Weights of a small GPT-style language model, trained from scratch on English Wikipedia.
Training: a variant of Adam for these matrices, 122M tokens.
Each number is 500 + 50 x the weight over its row's rms, rounded and kept within 0 to 999. Layers, rows and columns count from 0. Numbers have three digits each. The size before them is the row's rms in percent of the matrix's.

# q: layer 6 attention query, 128x128, rms 0.0696, rows 0-6,64-70, columns 0-127
# k: layer 6 attention key, 64x128, rms 0.0658, rows 0-6, columns 0-127
q0 062:490621543537418463452533512516536448424506575549502486524505537458556481469560588524568465501534442594423496486395487540515442568571509567472486550516565493601439469470460454551391540504501553421607572563511531493506489489458562489458500516523452462473460484500510488452518558410502519518508376523481509492446426471515506502459480438553502403501552622546459497489503533361465524540544
q64 073:466505453525527511578457452501500517419494494540536476546535542550502425496575479507511381528441501470462575463503603493529408439516469534408476417550471602495527562464584380557413498566447443541574572520558539561468517449456546471392468480530529459491458458469475534514474529412517393432531466533475458488480576425519524511492432504431475514496538559430556453506531567466411427520478
k0 077:596439540493485503544457420496494480607501484525474440426468484579416595499409465609579503523530540559470473512444490468402509532463464443559541445430503469423462490453571471511532542453517469453405525428503508553494562452527500506419491540486417501564523468556576530515472544481474587510492502555576521452524484549511605407505541458533476555511463402509500453430467505505560373566477
q1 070:474433410480505512554420467458454580511486495491454462512494505497491432556469388456455505440456529475589482467562548506462541495467470472503578484493432533451569557575514559542589470501493434538461548445635508469448551471501444467526453509463530522511544517447481560479483397551512422478482552490528423525574455547473564508585565573454530609447530363474483461544514425550577459417464
q65 080:547480481479532565479431478537469571586555458516494524449416437523492588431511430500429643530483553544530535572482466569481578538434475473512556546498486391429556495508456538394537453541513495462494445488419452424532377565566560563499543522541505544560568540506516443481535480533517571490426517450526603510500443553396474479520472538559480480512524484467433546516417428494478552495530
k1 078:445543482525492599528530578465412480485506565507538473439473549501563469513536535499443475465524578399533439487613481492633547443525536576529483591447555495543368510557481458408480432575468492576505450532417466521495469540442527436547445481540495475492408458471473515546488559496469485460482513431433521594508565471486527476493457581448521399516563513468525574475547514501413584474499
q2 095:504492468510363420455513543531507476465498517498473439562449485430486517511540477490507493456478492520444543520483552541595509498601511495422526533554543554548424504487430446534454508500502531545528547529509476404586397559515431521520546499486397503426444589483444456510523486424545483508518598407413565553514498492409441510605547544545521470528468662497455488478539547534406523556515
q66 108:439495447575528459548483530428467396393516566518519502544462495403578516425455562403502432439565625477508554415491506515485460458503465510492504510588427453526414545554527539473470532535613489561536564534585529440550488418473431470549552461531470502501472523455526518446438478486530488383451557477504482575477525469469475448525544466476460474557575618508487488526494436490407474513531
k2 091:466550538537566534513542464427383580549568524529559568521573384554397484481531532484494448468512538441445504537565561493497447445573559601537496437554498528478578530537506557482519518589430543481475447492564467466454491473476518464544539531588485550458485485510471501542598488539541410563505456541457491467490513367479425563494562500400557516500609438520555545486468508512476568461554
q3 096:470484497476554551542437452505492558568487457478449517437490474506468512531492495523487547508533523450559489517560384439393558505360500521493530390494489522365512516518590502463555466489470442479500454414507579549505562476479502469470500518503574534564604446499538615540517455622494529482500449597520472439527488484571530538504498500488446586407542438513592459478478438564550404473484
q67 106:488522542453471614496549479553532560535504476524491504476520581541354589502510483544473575539466475477417481595487435463477465491479413481504494438421546522454534435448519546414510512461474469542582465442397581547442494542590492563478463535481563558567587435556487442567482505558431498521454417592465460496446464554505544499533546556587540509429442438496532409525469525509555505528507
k3 094:539421607505460477404495423573594534517494466432357409488393550485527545483507505567503562504522499572564515487403501454487560585447440385510615521443442488505474458441465433473502534415530475482526588469523552579441537518540499531541523501447496499506518439479561519537438481463424478485535534495601517529449452537499556524492461549563504524458497457489534495525493549542503454516382
q4 086:536459516499594442541583485470516510461497493542486485508542481461594447422502441474459569583443461590408473539460481474662489553541556567488494501481565436536507553477449452564559580511489558483531511536588488409437508483439483514421550545484438448493394577441481388427468576455524446557517501553542508542478496483452480473528470459470591466516427515448508518540472580441447506535545
q68 114:583473527548474457391402504512439460537486476459448504491481518457569436440473544504502393562520534537483413484399493524571497507566522459478568521499558465560508414487400428556402596538441551467510479447642574455421543489386493496463505523539464568476537548460477516545546528541491542475519503466540412488469548513553489567547536469576529454471529495451500510407488538480434432528551
k4 101:519503464481524540546523520446462456491563575537557443481509532499514523430440470505460505573538540450494419495531453456423502478461576507522546520537463568558410512554463559514578479487559501504385515575531548421465468520544395444526595478438475448464451502441485492592565510465496449452466561365544519592530538329577561454532567498526431513479473478506509507518565541498540535590520
q5 075:424464450421470517472497444531406554596481449477560403441431508532523467611538535584496491562498480543551481550515520548422535514481522443449453459500544534550434488615543429476491527487525473546575392433422582536432518448455556449469566538529520421530523511533602591489556493477539481495509420517500474543487526544467547467470441513483379456434470489534481495466417531526490469416568
q69 100:482499559443539630558583453487547586566458481518508508525461470567449600544452471516465607605394474500491549547560560433489509483397509670505450373488502564526479493515533511387497444475414521569543470508459504511451473526501576467495435504454516465573527495497451485483514493529540468441465431420463539401460512500522483473493506494469504467441499495593462508527460465569509521502526
k5 100:470462567462438471480411507462573535555526437554437443441509500571495491567584461491548489458429488420510541540503527545496621448420512462496552522547531345520502567490433356479544584533524523526565436454498551478465414474556516458465497442558485582524562478493525579495496492569483568461562557480526496481495464566557571553523420424467486514512488503442552448473532510567491503456412
q6 084:431474531509520464477502531547551439547556486527509464440397429521506554521436509532483469587492393501410526514562503525529417546540512538479476499531470431530452519469475484495562576543439595556489524533447425461682477562469454480534460439427530480521504499488474428520660445510495489429453400395477520537507515523457531487553554496529579508607490568487483482551462508520546513574519
q70 113:439475410599627463464470529461520487496477512543455431476633428476524543530523507516581412462466412501492532532518531445496518489435572493580443532509495460581503530542460520498544527505484605519562503565516512500497480446456489491510505424429438489536402454456509484483547568438554449419515525565577528575397410474482494529549516449451568369538550473456520553501567494549418481495506
k6 083:529465477520493546574554491521519535518444464420441534467528601532364482494476515430519555484470472490500572583461552629530515489565506569492377452513548489442573497437456569515518545454447464523550524574515440457515442494528470484480477438547526497547480561576541492491633551483516477492547514495444467542558533389449452515516560597389538383499504493575499495558417454476494498479504